Part of a small language model's weights.
Size: 13 layers, width 128, 2 heads of 64 (1 for keys and values), MLP 1024 ReLU, 4.44M parameters.
Training: a variant of Muon for these matrices, 11724 steps.
Each number is 128 + 32 x the weight over its row's rms, rounded and kept within 0 to 255. Layers, rows and columns count from 0. The size above them is the row's rms in percent of the matrix's.

# layer 9 MLP down (transposed), 1024x128, rms 0.192, rows 829-855, columns 0-127
size [ 97  93 107  97 110 107 107  96 100 115 110  96  98 100  97  84  90 117 103 104 103  99 135 100 116  80  96]
[[166 186 150 169 136  98 183 110 158 124  83 160 136 142 129 173 135 181  51 158 141 135 120 183 109  68  99 143 153 118 136 160 127  88 139  81 168  98 188 100 135 135 143 137 134 166 163 145 116 139 129 100  82 172 116  92 138 121 209 110  79 194 138 128 132 175 117 188  74 153 135  82  82 120 125  85 142 174 130 132  94  87  51 157 115  97  79 113  95 152 172 153 113 149 119 196 120 124 110 104 169 174 139 140 145  98 144 128 115 127 140 103  82 121 136 135 158 102 119 128  88 182 101 134 130 160 118 126]
 [130 139 116 105 137 159  98 177  85 174 121  87 122 160 194 119 126 182 134 172 195 122 110 128 181 125 139 122 123  76 105 144 117 164 124 143  42 125 143 117 154 111 172  87 121 116 174 153 114 117 162 135 114 131  71 119  84 109 141  63 102 181  93 128  70 113  94 133 121 133 121 165 137  95 163 128 148 156 101  60 103 147 181 172 190 159 152 117 151 121 134  96 111  98  14 141  98 123 134 161  86 182 135  92 108 138 149 142 107 174 128 129 117 117  84 141 153 161  80 153 145  92 111 116 154 147 125 160]
 [165 148 161 164  78 116 162 132 147 124 117 107 128  96 119 151 189 170 130  76 145 149 131  98 126  76 132  76 123 139 112 133 136 168 109 132 114 121  55  59  95 131  95 152 119 127 172  93  62 201 142  98 172 156 144 118 188 151 171 144 154  81  95 115 131 108 145 121 130 134 101 118 183 139 134 124 114 170 139 185 154 109 127 173 182 141 115  95 133 126 180 109 114 122 136 143  96 170 134 165 144  84  84  58 155 177 156  94 181 120 162 165 196 113 125 131 155 163 108 139 192 132  99 145 168 182 130 113]
 [133 155 153 160 134 146 100 167 122 144 114 168 105 124  93 167 164 113 137 130 129 136 135 117 147 149 169 132 131 168  96 185 127 123 129 109 111  94 100 119 147  89  93  68 152 171 126 101 155 117 138 133  92 126 163 142 173 149 139 100 142 104 108  71 141  98 137 183 147 164  98 185 135 118 203  94 164 163  79 159 115 114 156 111 101 110  67  62 135  73  82 195 124 165  92 109 172 144 147  89 155 197 203 145 110  81  57 119  49 181 146 102 108 153  97 128 130 100 154 107 120 136 147 146 115 166  98 131]
 [126  92 145 143  86 145 124  97 120 152 135 113 127 126 175 115 174 127 130  98 137 150 165 128  87 141 179 104 160  78 173 144 167  91 107 111 128 191 157 106 133 115  84 166 124 121 112 138 180 169 111 193 106 156 131 146 152 158 129 111 188 128 101 101  96 133 178 134 136  99 133  69  65 124 146 111  95 167 158  69 198  96 143  66  83 104 136  78 160 138 111 129 150 183  94  92 148 126 121 126 165 134 139 133  92 145  92 114 138 129 185 150 102 130  46 125 108 136 128 144  90 161  23  95 157 104 101 100]
 [160  89  83  94 184 122 134 122 102 115 154 117 178 165  96  64 130  82  73 145 127 181 187 105 137  92 100 156 129 154 126 107 115 147 108 154 142 161 151 151 154 103 139 137  86 131 181 124 138 129 119  87 137 119 149  92 104 130 163  81 169 167  77 171  85 124 162  97 171 133 111 121 101 144  96 112 209 143 180 111 170 157 162 176 101 130 121 149 119 136 183 148 164 113 135 148  58 117 148 120 163 176 156 124 150 130 153 144 148 161 116  86 137 129 107 146 199 171 126 217 130 123 121  74 184 121 174 119]
 [132 106 121 142  97 137  94 118 150 127 141 173  97 114  82  79 155 101 140 148  88  84 133 178  71 147 160  99  92 163 227 104 120 107 161 109  84 138 213 138  46 147 131 147 103 182 169 130 133 137 131  94 180 134  73  81  96 102 139 115 164 135 105 100  85 110 137 119 131  94 125  98 101 169 127 146 128 116 169  97 132 150 110 102 148 140 165 164 121  96 117 154 122 133 174 155 163 158  94 194 184  98 139 136 130 102 122 122 125 188 208 188 166 125 130 140 132 123 132 140 192 165  95 137  99 131 143 113]
 [131 137 142 173 146 107  74 168 204 169 143 148 170 115 147 120 121 130 172 125 105 167 119  79 139 128 151  88 156 109  79 107 138 166  74 106 120  85 117 178  87 117 117 117 203 143 153 140 135 120  83 140  73 146 115 111 113  85 145 101 122 124 131 190 185 152 178 144 122  95  69 106 115 140 120 150 138 113 180 169  43 130 167 110 183 141 104 131 139 153 103 115 162  80 156 131  94 131 164 144 144 182  72 155 114  80 118  95 190 132 121 204 141 152  95 128 132 113 164 115 149 170 170 133 133 116 166  98]
 [130 133 111 210  81 114  98 179  75 111  98 157 131 178 136 146 142 116 103 150 126  97 151 169 142 180 165 140 107  95 177 141 105 153 131 129 100 153 100 156 156 131 132 103 170  64 183 165 172 126 127  84 177 153 109  68  90 182 187 161 143  93 145 111 138 160  69 137 129 103 148 122 155 150 139  74 174  84 121 135 168 123 128  93 138 160 140 124  81 121 134 194  93  75 109 128 163  53 113 156 157  87  89 126 163 173 132  92 145 144 136  84 123 111 150 133 102 168 138 180 122 125  94  87 154 103 164 118]
 [112 153 159  97 140 135 122 180 110 104 142 142 107 132 109 103 159 153 193 162 146 154 115 129 107  74 120 153 111 134 144 103 151 141 129 184 132 113  78 105  92  91 109 148 176  53 126 113 174 162 117 124 113 152 106 140  88 118 141 121 166  77 109 120 119 114 130 115  59 131 156 168 104 199 142 152 173   7 140  99 148 131 133 178 165 172 127 133 117 116 115 140 109  76 128  72 132 110 108  97 199 179 134 120 129 178 153  71  98 120 147 102  94 179 143 110 142 144  91 177 143 133  53 153 133  86 128 134]
 [ 93 125 109 140 108 126 139 150 147 147  94 118 143 109 147  92 113 108 193 163 138 154 140 156 139 152 178 139  98 106 160 160  82 188 176  96  93 148 152 129 130 142  85 171 126  58 162 147 123 154 143 138 180 161 161 179 150 175 109 157  87  70 140  74 103 105 116 102 104  88  88 153  92  91 178 140 156  72 116 127 130 161 168  90 171 104  99 145 142 114  99 127 117 178 118 185 148 108 161 169 132 121 127 218 121 143 123 131 155 134  71 159  81 106 100 152 145 126  62 140 162 138  69 146  77 118 144  72]
 [ 91 141 116 142 134 141 114 150 109 186  92 155 161  58 123 126  95 119 147 212 179 126  84 151 143 192 128  67 127  81 146 106 125  95  97 120 113 140  99  70 125 121 114 191 125  60 124 111 135 150  90 137 128 103 148 187 112 173 126 100 123 121 115 160 135 117 105 143 107 117 154 166 135  69 156 119 175  78  83  94 107 160 156 161 126 141 137 121 109 140 158 127 101  67 133 156 176  88 116 144 111 149 109 143 139  92 172 157 140  98 120  64 168 108 126 174 129 213 141 114 147 127 160 201 128 137 173 185]
 [181 149 124  98 104 150 127 152 109 121 120 142 130  98 134 164 108 109 161 108  61  55  72 167 162 143 135 136 123 115 156 104 153 115 165 144  71 131 115 134 112 121 146 156 109 117 103  71 112  89 175 136 138 132 148 162  99 132 153  38 132 199 171  82 127  95 110 127 131 133 167  83  47  89 131 145 142 175 132 112 109  54 132 148  49 125  92 112 137 161  76 169 187 113 109 116 143 128 168 185 115 162 148 166 101 116  99 153 154  78 124 138 154 148 132 137 126 116 134 137 200 128 105 177 168 155 158 138]
 [ 65 120  85 182  77 101 122 102 139 137  83  79 123 130  90  83 101 156 136 138 136 114  66 123 165 141 158 166 100  97 100 138  90 111 190 131  82 125 158 110 141 179 103  89  91 208  65 115 147 177 196 147 113 111 152 122 136 130 186  78  92 128 159  96 187 151  97 125 129 118 135 118 102 195 116 171 134 128 108 141 142 149 154 133 105 111 121  92 135 114  98 105 134 140 124 114 120 110 135  87  99  68 130 148 134 135 108  97  95 151 174 104 137 195 111 115 155 127 131 134 116 178 141 156 169  40 114  70]
 [138 155 120 135 123 176 142 115 124 132 134  66 157 113 138 140  86 138 168 153 123 126 181 106 206  94 154 145 116 148 168 117 145 124 181 149 108 170  79 151 121 135 133  69 105 112 156 120  89 101 128 160 132 120  91 168  95 193 124 106 121 105 138 100  93 168  90 133  78 156 100  90 116 120 189  66 209  91 189 137 123 150 120 162 141 139  85 137 147  93 107  97 172  99 108  85 107 149 102 149 171 108 148 115 129 134 150 100 141 144  92 186 168 124 100 183 110 117 139  88  27 165 172 139 106 157 108 162]
 [152 134 133 126  70 197 150 138  83  59 127 144  97 112 136 126 137 111 117 105 101 127 114 149 107 100 123  62  58 144 184 117  79 136 152 103 106 161 149 143  96 124 102 114 139 199 101 138  93 120 146 182 212 139 137 114 190 132 148 142 124 120 143  91 154 156 115 124  82 160  96 114  94  92  69 128 102 118 140 144 132 133 163  87  65  56  85 170 119  30 151 112 124 137  92 130 124 118 130 173 160 155 119 143 121 200 120 129 161  91 150 111 156 127 152 122 154 107 150 148 158  96 110 101 131 104 192 140]
 [130 162 136 148 158  95  78 149 120 129 101 104 110 154 163 135 120 124 142 127 180 137  50 128 151  69 117 108  82 112 133 124 154 185 165 136 170  90 128 169  87  96 102 126 152 142 173 139  97 158 138 122 156 175 114 154 159 192 151 145 137  81 108 130 143  81  91 101  97 191 115 126 129 178 118 103  49 113 156  75 170 142 133 120 105  87 127  94 134 188 146 105 108 121 108 130 170  87 156 149 168 156 133 170 154 217 133 134 120  86 141 111 175 171  91 168 116  94 165 165 128 142 144 125 158 167 202 157]
 [123 111 115 128 128 169 100 144 152  42 153 100 174 158 108 156 103 117 150 162 125 122 156 160 152 159 121 118 111 145  79 165 112  99 157 145 134 105  75 132 174  92 105 117 109 133 129 148 163 149 128 137  96 136 163 121 182 200 142 135 101  95  39 146 160 140 133 163 169 106 169 135  89 160  92 138 166 198 111 122 124  95 150 132 126 142  87  93  44 121 132  92 121 152 112  75 154  85 139 145 176 102 142  88  90  86  96 122 191 166  90 204 132  98  86 198  98 107 111 146 139 131 141 100 131 139 117 171]
 [170 177 186 127 174  86  67  86 146 140 129 101 136 120 125 183 110  84 119 113 161 160 129 155 101 198 150 131 127  74  92  94  97 174  97 114 159 167 112 142 133 139 104  82 125 107 126 113 114 159 162 114 128 121 115 139  91 144  99 126 149 182 134 129  83 126 159 161 100  98 170 234 125 112 165  79 153  36 145 103 157 148  99 145 168 107  82 138 141 148 126 162  95 134 163 137  88 102 111  80 108 122 107 113 148 121 134 115 105 125  58 146 157 177 114 102 140 193 145  79 106 117 106 122 174 166 140  88]
 [117 159 111 116 110  90 131 152 181 179 121  71 130 108 131 208  51 147 143 129 127 148 126 171 141 186 147 137 155 125 133 100 135 108 125  75 105 169 152 139 140 121 124  95 162 156 136 146 126  87 136 100 112 136 177 101 125 124  46 154 162 104 138 111 133 152 163  78 160  85 143  92 120  68 194 121 145 154 164 106  93 177  86  90 141 105  65  93  97 135 135 190 124 156 144 100  71  82  50 166 112 174 158 153 159 129  94 124 132 111 123 136  90 160 157 133 143 111  60 134 110 102 141 167  98  98 126  98]
 [106 123 176  86 104 129  92  99  87 119 102 177 144 156 126  96 128 104 161 135 118 162 148 164 111 165 162 150 146 158 126 229 106 161 184 139  85 126 111  46 197 106  91 159 166 148 146 142 175  86  88 147 135 134 111  70 182 121 123 120 159 131  89 125 163 104  90 191 143 138 167 126 111 135 156 124 128  43 109 138 143 134 188 132  96 146 135 163 111 144 168 166  75 116  97 133  91  93 159 108 121 171 153 132 129  69 129  76  84 137 138 129 138 145 116  99  99 145 153 131 120 153 107 177 125 135 109  58]
 [ 76 163 151 110 116 109 142  72 128 131 115 193 184 145  94 135 112 162 108 165 137  91 126  88  73 135  54 143  96 115  53 130 125 116  82 125 135 123 138 101 136 152 121 165  91 167 116 129 114 139 157 119 105  93 197 151 115 161 103  79 132 107 160 105 150 117 125  67 122 166 101 143 164 168 107 163 152  70 118 113 132 179 122 159  84 122  77 182 114 125 198 143  81  67 124 122 154 155 112  94 148 139 110 121 166 110  87  65 103  59 143 146 152 124 152  66 114 132 122 175 118  66 130 150 140 136 115 166]
 [128 123 112 155 132  75  60 107  71  71 138 119 151  86 110  82 122 180 166  69 165  86 108 156 164 126 116 139 145 121 108 181 121  91 103 159 107 132 168 125 114  87 129 140  82  83 142 133 109 146 133 112 177  82 143  85 123  64 130 106 155 122 172 141 142 105 111 186 141 153 108 179 139 157 127 149 120  37 106  74 106 133 141 143 177 176 148 151  96 158  88 157 119  93 113 159 171 125  71 108 111 110 103 143 118 162 107 160 121 149 132  83 140 149 161 127 161 159 128  84 131  60  90 162 133 149 206 162]
 [133 138 152 127 182 119 108 144 161 182 131  69 147 161 166 211 125 127 131 122 117 205 125 105 108 120  77 143 117 117  87 152 146 136 143 121 126 124 138  68 164 145  72 164 156 105 138 170 120  89 128 118 158 165 128  84 105 130 191 134 200 104 117 131 137 168 181 101 116 121 119 126 103 180  93 130 169 164 149 156 138 188 174  83 137 152 143 107  33 147 159 196 144 193 165  81 142 164 123  82 102 174 118 132 142 159 116 130 122  88 126 132 121 173 141 121 122 129 130 157 118 105 152 120 171 112 114  61]
 [148 137  82 100  71 112 149 162 148 145 111 113 145 155 143 108 103 124 119  98  99 112 152 116 136 174  66 112 147  97  78 149 100 135  92 119 110 106  91 113 146 152 120 143  80 137 124  77  75  51 121 190 117 139 110 125 176  96 109  79 141 102 155 156 101 116 132 135 161 127 113 149 156 101 121  98 125  82 173 127 212 125 158  92 180 143 130  85 137 126 190 168  87 172 191 189 161 140 112 158 175 137 118 106 138 103 156 184 127 127 111 171 100  56 141 122 106 151  92 143 113  69 171  84 112 106 158  70]
 [110 139 139 140 112 184 153 135  96 197  94 173 158 122 129  96 176  87  65 160 150 164 164 191 124 110 106 114  99 172  60 142 162 167 153 138 113 122 112 175 162 131 136 187 150  95  70  94  86 128 154 127 178  94 110  84 137 117 125  81 128 106 111 147 196 160 139 144 140 103 181 109 135  80 104 105  73 152 157 100 170 128 146 130 152  94 203 132  89 157 111 101 181 138 118 153 124  79 172 114  90 162 101 132 140 133 136  83 146 157 182 116 119 118 162 102 159  88 168 129 125 129 174 128 119 131  69 120]
 [130 137 102 132 126 145 169 107 134  77 173 175 135 153 159 203  95  98 136 135 116 133  89 120 155 131 159 199  66 206 184 180 117 105 118 150 107 144 140 117 160 193 139 157 144 180 154 117 148 154 117 135 127  83  82 149  97  93 160 145 132 113  89 178 131 121 115 146  92 169 161 115 115 119  74 136 115 127 138 143 143 122 149 118 117 153  67 169 116  99  94 135 123 157 120 171 128 136 158 147 144 166 179 149 204 129 111 128 155 137 103  58 148 129  80 156 167 103 102  51 155 136 104 160  81  79  82  91]]
# layer 9 MLP up, 1024x128, rms 0.353, rows 830-856, columns 0-127
size [ 89 112 102  96 103 107  95 110 127 116  88  94 100  97  82  93 110 105  98  97 100 120  94 123  82  88  93]
[[177 138 200 121  87  88 148 112  87 145 180 143 121 125 139 103 154 102 176 117 118 141 149 144 142  89 151 186 144 119 135 147 139 130 108 157 179  88 147 115  54 176 129 112 150 113 155  87 166 142 106 167  72 130 117  65 153 101  54 169 101 115 143 157 127 129 111  97 188 139 145 104 121 127 131 130 147 106 105 165 137  78 154 128 109 111 139 156 163 214 113 177 122 116  99 111  69  94 154 122 142 101 154 142 130 113 120 145 165  84  79  83 156  65 140 181 103  66 174  95  85 105 123 157  82 148 130  92]
 [158 145  83 166  84 152 148 102 131 224 153 149 133 138  82 124 143  72 144  72 177  95  96 160 150 145 175 110 122  70 130 101 180  63 136 106 105  87 106 143 172  87  64 115 117  95 150 125 159  70 140 148  78 150 164 128  92  88 104 130 114 136 138 126 133 108 102 184 119 146 125 145  96 110 105 129 130 162 103 156 134  99 140 151 138 133 137 124 101 122 111 112  77 121 109  97 102 179 148  97 144 145 117  89  70  82 158 114 135  71 138  86 157 163 165 132 114 220 117 141 154 145 135 197 133 102 128 189]
 [156  94 140 155  47 115  91 183 149 154 138 105 119 177 118  87 163 204 147 159 118  79 107 101 100 113 155 136 181 148 125 146  99 145  90 125 132 147 128 113  95 124 153  52 167 118 121 138  97 128 138 103  94 138 145 158 160 138 169 147 152 153 108 117  79 123 148 139 135 122  93 191 132 181 150 128 143 182 114 142 156 147 171 106 108 166 112 141 196  98 107  95  79 123 112 221  99 119 149 112 109 104 198 107 101 112 118 111 187 123  72  95  80 100 139 137 129 121 102  44 102 117 154 119 140 114 170 161]
 [100 126 167 109 100  95 129 153 155  93 126  85 115 126  87 158 131  66 171 123 159 173 188 112 151 208 123  92 140  59 159 151 134 163 121  97  95 171 102 138 119 116 140 142 154 120 177 134 130 123  70 200 118 158  91 142 109 144 130 108 170 120 123  59 132  47 100 130 136 105 117 111  95 132  90  83  96 147 131 107  94 112 134 176 113 103 150  94 133 163 127  44 143 146 122 165 141 143 129 100 112 169 107  88  86  93 128 132 121 168 146 133 141 103 118 127 137 127  62 164  55 154  71 145 183 141 105  83]
 [112 142  78  93 181 143 149 118 166 145 179 155 144 130  74  74  65  73 155 147  91  74 112 176  92 152 179 142  64 131 138 135 112 129 110 116 143 121  78 173  71 147  88 118 168 135 106 112 103 125 128  90  83 101 137 162  70  73 151 108 177 157 163 136 120 129 154  97 166 154 149 152 213 156 123 144 168 160 123  88 114 129  77 107  80 124 122 155 151 156 192 117 164 151 129 158 148 100 127 153 106 171 168  86 104 131 140 143 112  82 126  93 139 114 129 134 110 178 216 115 141 103 108 109 116 121 112 136]
 [ 84  89 173 126 162 109 145 182  96 156 191 112  72 143 149 121 163 107 148 131 103 158  74 111 156 146 120 134 114 142 138 120 161 124 128 115  92  86 127 172 147 121 103 105 133  78 141 123  43 150 148 115 147  85  96  91 147  73 106 174 117 172 142 151 134 145  86 161 128  94 115 190 148 185 167 174 149 148  90 153 135 185  84 119 116 147  86 157 116 151 148 131 114 169 123  82 142  89 113 172 109 103 138  93  33  77 103 171 123 151  95 147 166 122 172  92 154 117 128 100 148 112  61 116  74 156 151 136]
 [152  98  99 142  59  99 144 148 158 147 121  78 137 108 109 184 132  82 122  69  78 133 144  96 103 105 153  97 153 120  87 157 136 125  80 174 134 155 111 134 174 137  94 144 149  66 154 118 128 186  96 194  87 100 190 124 106 137 143 134 112 144 136 101 192 166 158 148 132 136 123 156 124 100 142 122 119  79 155 145 114 113 114 203  75 107 115 182 160 132 196 119 141 131 143 111 101 132 111 208 165 164  90  91 120 110 138  87 122 184  95 132 188 109 143 183 168 118 100  85 151 144 134 106 104  77 102 153]
 [ 46 107 152 113 129 128 150 145  94 163 141 196 118 139 115 138 137 161  94 151 123 153 161 154 148  96 125 132 170 105 132 118 131  87 120 110 166 133 134 104  74 129 128 127 105 109 140 153 120 106 146 126  96 118 141  92 159 139 119 150 117 122 109 106 157 222 135 138  60 130 140  70 164 139  73 150 101 166  54 130 102  92  75 132  73 154 161 107 141  72 158 118 126 120 128 189 109  94  97 120 147  91 117 165 141 126  65 135 107 117 187 137 104 163 119 210  87 135  97 196 158 164 105 134 178 156 163  61]
 [145 180 100 155 107 118 109 127 105 109 148  97  92 114 187 116 124 116  68 106  94 102 119  59 146 187 133  89 174 108  88  91 141 132 185 107 138 169 117 177 114 131 101 135 117 189 151 103 102 136  95  93 131 175 185 153 151 124 125 132 103 160 145 159  68 164  94 159 181 166 139  78 176 157 107 124 120 101 154 153  94 147 187  97 100 106 159  85  84 174 132 111  89 139  77 126 118 162 147  91 115 125  88 133 134 145 109 198 152 114 109 128 135 120 150 169  73 153 147 135 137  77 219 108 153 158 145 149]
 [160  94 114 155 174 129 141  76 111 102 150  90 167 136 114  94 158 108 148 112 166 130 120 120 174  79 138  98 153 119 128 162 105 126 169 111 113 130 142 148 147 147 150 123 142  88  79 136 145 153 112 117 136 147 136 129 117 103 158 146 140  96 159  68  61 153  94 122  66  86 115 120 157 102 123 161 160 136 155  66 170 102 111 155 145 102 116 126 166 129 126  75 102 142 172 175 135 137 113  72  86 130 122 165 150 121 139 180 183  99  99 108  83 127  25 206 145 123  82 109 152 175 113 202 125  83 159 201]
 [142  88 130  98 150 102 167 114 132 116 119 205 149  92 154  92  90  96 143  61 126 138 103 114 152 128 177 138 121 116  67 115 135 194 115 160 107  71 147 104 160 143 171 112 171 118 144 185 120 146 174 101  92 141  82 166 151 162 103 128 107  84 125 129  94 108 102 120 107 174 197 135  92 156  99 109 142  88 127  95 123 152 136 124 106  83 115  98 129 150 123 142  53 145 140 123 131 167 126 110  98 149 185  64 144  85 174 159 162 153 144  78 137 113 161 132  89  98 143  97  91 109 182 159  79 213 100 147]
 [169  99 183 160 102 133  83  97 150 103 145 134 154 163 111 137 134 184  80 126 174 115 109 137 123 136 116 147 194 146 213 114 129 136 126 110 155  95 101 141 135 118 110 121 107 131 175 114 191 170 184 163 111 110 113 132 113  88 181 101 111  91 179 115  53  96 165 201 141 138 119 139 181 161  83 173 143 143 159 130  68 155 106  79 125 144 111 102 157 188 144 130  94  72 186 149 133  80 126 136  87  94 139 138  92 109 125  98 162  91  93 138 136 139 105 113 140 127 179  68 141 141 151  81  94 140 157 122]
 [168 154 109 144 102 181 149  98 128  90 120 149 115  80 126 123  69 114 104 137 122 125 125 156 129 148 102  63 182 116  99 149 105 132 144 148 169 100  89 112 174 104 147 118 137 127  50 144 164 114  74 102 188 177  86  90 146 120 118 125 154 151 176 158 136 111 156 103 149 137 167 104 126 166 113 158 149 149 174 158  68 108 143 111 124 134 126 150 117 112  87  60 131 113 157 124  83 122 109 132 127  60  83  60  93 128 120 123 197  99 109 104 146  89  59 208 107 102 171 116 125 160 110  83 156 120 141 191]
 [ 98 143 147 121 143 152 171 191 130 119 165  99 151 112  86 170 141 156  93 133 190 164 133  91 158 142  89 165 140 133 118 155 138 106 142  96 111 133 174 150 164 133 139 129 106 129 143 132 118 114 145 136 135 102 166 134 108 103 137 150  94 131 169  79  61 170  73 106 112 156 107 133 136 145 147 158 168 124 204 114 111 148  86 170  85 171  99 112 146  53 120 113 152 135 140  77  94  52 139 161 161 120 119  52  97 108 109 150 156 192  75 157 135 113  79 111  68 132  60 124 191  98 157 175 118 133 134 165]
 [165 122 153  57 134 125  96 143 111 137 172 126 184  90 153 107 129 123 101 170 131 165 118  69 174 116 152 197 111 113 107 102 107 123 131 119  98 149 155 117 122 114 165 189 132 116  64 204 128 151 123 130 159  84 156 130 108 113 165  96  61 175  95 143 142 107 123 111 117  99 154 159 119 121 160  92  30  98 152 123 110  83 110 147 131 113 139  60 165  94 140 135 121 155 134 157 126 129 118  93 221 107  95 105 128 131  94 113 111 115 112 158 177 150 160 186 148  74  80  89 127 128  85 112 174 133  91 126]
 [160 106 161 139 152 144 117 153 114 130 109 104 124 128 111 100 123 154 110 123 123 163 152 103 159 137 123 156 121 126 138  73 121  90 122 111 166 131 155  66 160  48  64 177 140 132 138  97 111  90 128  93 113 104 161  97 106  93 133  98 166 130 114 125 133 157  87 112  69 162  92  86 140  91 164 132  41 171 174 151  94 111 130 201 152 184 141 106 127 105 139  70  79 139 105 208 106 150 135  69 130 122 107 204 142 110 133  99  78 158 151 100 173  62 132 168 184 173 120 123 117 137 101 137 126  88 138 131]
 [133  85 149 120 128 109 108 117 150 126  87 157 139 133 111 100 173 144 136 139 117 108  87 144 147 107 125 134 169 170 143 152 109 101 173 131  88 152 123 119 157 124 142 143  63 193 174 159 138 179  44 193 138  95 102 149 156 168 118 138 153  56 162  71 155 146 148 173 139 115 107  97 116 144 135 134 167 174 101 146 114 126 132 174 136 116 139 159 137 135 127 113  47 165 116  74 142 116 117 104 140 216  75 107 160 125 115  83 185 188 142 153 174 158 136 158 179 157 138 151 106 163  87 119 118 199 119 161]
 [105 133 115 129  82  96 111 130 171  95 139 180  95 170 145 173 121 168 168 109 171 130 119 104  32 108 195 137 166 123 120 102 115 145 141 125 123 135 150 124 150 107 168 153 125  89 149 115 168 144 167 111 141 158 125 183 150 120  69 115 125  72 107 213 145 197  79 119 124 162 147 131 148  96 125 136 158  77 129 143 136 140 153 152  68  97 131 131  95 107 145 143  77 161  84 160 151 137 124 133 157 101  73 185 160 135 119 117 136 143 114  95  68 100 148  82 165 109 149 153 153 132  89 114 163 105  81 217]
 [129  53 180 139 144 162 171 103 138 126 169 134 154 145 106 149 122 110 154  80 160 133 126 128 116 119 177  45 119  78 124 132  90  98 162 151  85 134 126 132 156  77 141 106  81 108  97  35 136 112  77 110 125 158 158 105 139 125 143  95  93 162 139 118 137 127 152  89 157 136 117 172 145  95 145 139 116 125  60 148  69  72 112 112  90 106 115 122  70 141 137 141 153 167 138 121 103  93 113 157  69 132 140 183 126 105 103 139 139 180 127  87 175 142 200 129 145 100 115 139  95 129  52  81 110  86  81 168]
 [ 93 141 125 111 114 171 129 129 154 121 161 186 138  70 165  93 165 163  77  93 114  62  73 130  95 156 110 145 144 114  85 183 158 140 101 166 137 122  56 105 131 170  84 102 140 138  90 133 164 178 147 118 122 148 173 125  71 100 120 147 125 104 114 105 150 119 166 150  93 172 171 201 134 163 125  69  75 183 119  92 117 138 158 126  88 113 118 133 116 121 138 163 177 154 109 137 133 130 104 137 151 107  65 131 157 106 140 139 106  77  80 128 142  69 168 164 146  92 160  76 159  62 142 171 168 143 114 142]
 [177  94 144 129 132  63 110 127  95 141 133 122 136  72  85 119 143 114 117 147 150 172  82 122  94 102  64 138 132 120 152 111  90 137 160  92  96 147 148 126 132 107 199  92 102 159 166  57  98 103 104 155 148 158 198 113  99 180 134 145 110  83  78 173 142 124 127 101 145  98 161 156 162 127  87 158 178 154 159 103  85  98  81 139 162 165 203 127 137  82 144  90 137  80 139 139 167  99 132 134 216 157 114 157  88 102 147 102  93 100 163 133 176  75 148 114 125 153 153 170  89 138 126 122 150 160 126 118]
 [116  82 139 103 163  21 111 190 133  81 120 129  67 153 120 108  76 125  86 124 193 108 140 123 175 156 128 131 134 109  70 108 188 156  93 127 140 117 121 183 127  95 101 127 123  63 140 144 104 108 168 104 157  87 119 164 115 155 144 177  91 168 157  82 153 122 116 145 158 190  66 120 159 101  99 102 153  87 139 123  84 135 184 160 128  95 112 116  80 153 153 154 135 104 110 139 129 152  98 103 134 134 111  83 152 154 137 106 174  92 136 183 136 127 151 112 166 132 190 165 151  95  87 134 143 171 161 101]
 [129 117 161 107 155  59 149  90 104 182 108  81 107 137 134 178 126 122 103  54 149 137 113 122 107  92 128 113  93 114 146 127 115 154 155 122 132 124 121 132 153  96 153 110 159  67 111 145  58 112 157 115 109 151 203 167  72 137 133 163 151  91 153 160 162 174 140 123 127  98 172 151 140 155  84 117 123 158 137 163 136 127 145 159 144 170 151 136  57 187 179 135 120 179  97 135 107 141 103 138  96 175  92 117 122  78 119  58 197 141  66 143 108 115  75  97 183 113 131 100 131 197 129 108 110 131 125  73]
 [ 82 145  83 179 175  98 150 130 171 140 184 131 132  57 138 141 142 127 131 185 157 152 142 148 212 151 158 104 145  95 128 140 137  77 102  90 141 137 149 128 168 122 144 127  90  99 127 197 123 101  93 149  98 140 159 128 139 136 122  84 186 114 131 154 151 135 161 111 177 158  69 106 147 156  83 128 105 136 173 116 117 104 146 121 122 140 148 111  95 149 116  33 131 117  86 104 105 126 167  70  99  66 151 170 112 156 113 122 168 142 160 124 106  43  84  82 115  79 124 130 148 118 156  77 130  89 115  85]
 [143 115 115 151 137 116  94 126 116 103 196  76 132 151 124 159 138 135 128 141 128 109  64 107 134  98 165  80 159  98 113 167 108 147 113  97 195 131 132 183 112 124 146 131 184 155  85 193 123 158  66 145 131 115 202 123 150 131 127  99 144 156 168 171  86 114 129 164 116 142 139 126 116 161  72 105  95 188 153 111 110 149 138 150 127  89  44 139 164  68 136 128 145  97 149  92 155 198 113 136 164 147 134 138 141  95 159  81  83 124  82 109 158 165 162 131  79 196 137 111 124  70 158 125 157 194 129 111]
 [155 139 121  85  93 170 181 130  87 148  95 202 124 161 138  87 116 159 140  70 139  69 183 102 127 181 174 125  99 103 145 125 154 150 107  72 139 113 172  86 131 185 143 108 166 191 156 104 143 165 172  93 175  74 124  97 134 135 189 132 125 148 114 118 111 170 125 148 148  88 127 108 173  79 112 159  94 108 134 144  83 168 185 150 161  94 124 137  91 144 182 140  81 151 144 143 151 120 185 103 151 121 166 104  87  81 166 143 165  96 126 163  65  92 114 139  98 157 161 153 158 154 141 134 116 110 120 128]
 [174 128 176 112 134 172 109 102 120 113 151  80 132 140 118 144 141 153 139 166 164 138 145 118 168  79  75  71 102 188  94  92  54 144  93 140 107 157 153 152 192 110 127 120 157 154 144  61 116  86 117 116 103 143 132 103 184  82  87 127 122 161 128 150 144 148  93 139 167 110 144 191 112 122  86 120  89  94 136  98 141  89 156 184 137 136  96 106 118  89 109 108 118 127 117 146 159  99 132 112 161 114  92  39 112 104 116 173 100 128 179 113 131 146  33 109 173  93  75 176 129 181 111 120 131  93 147 116]]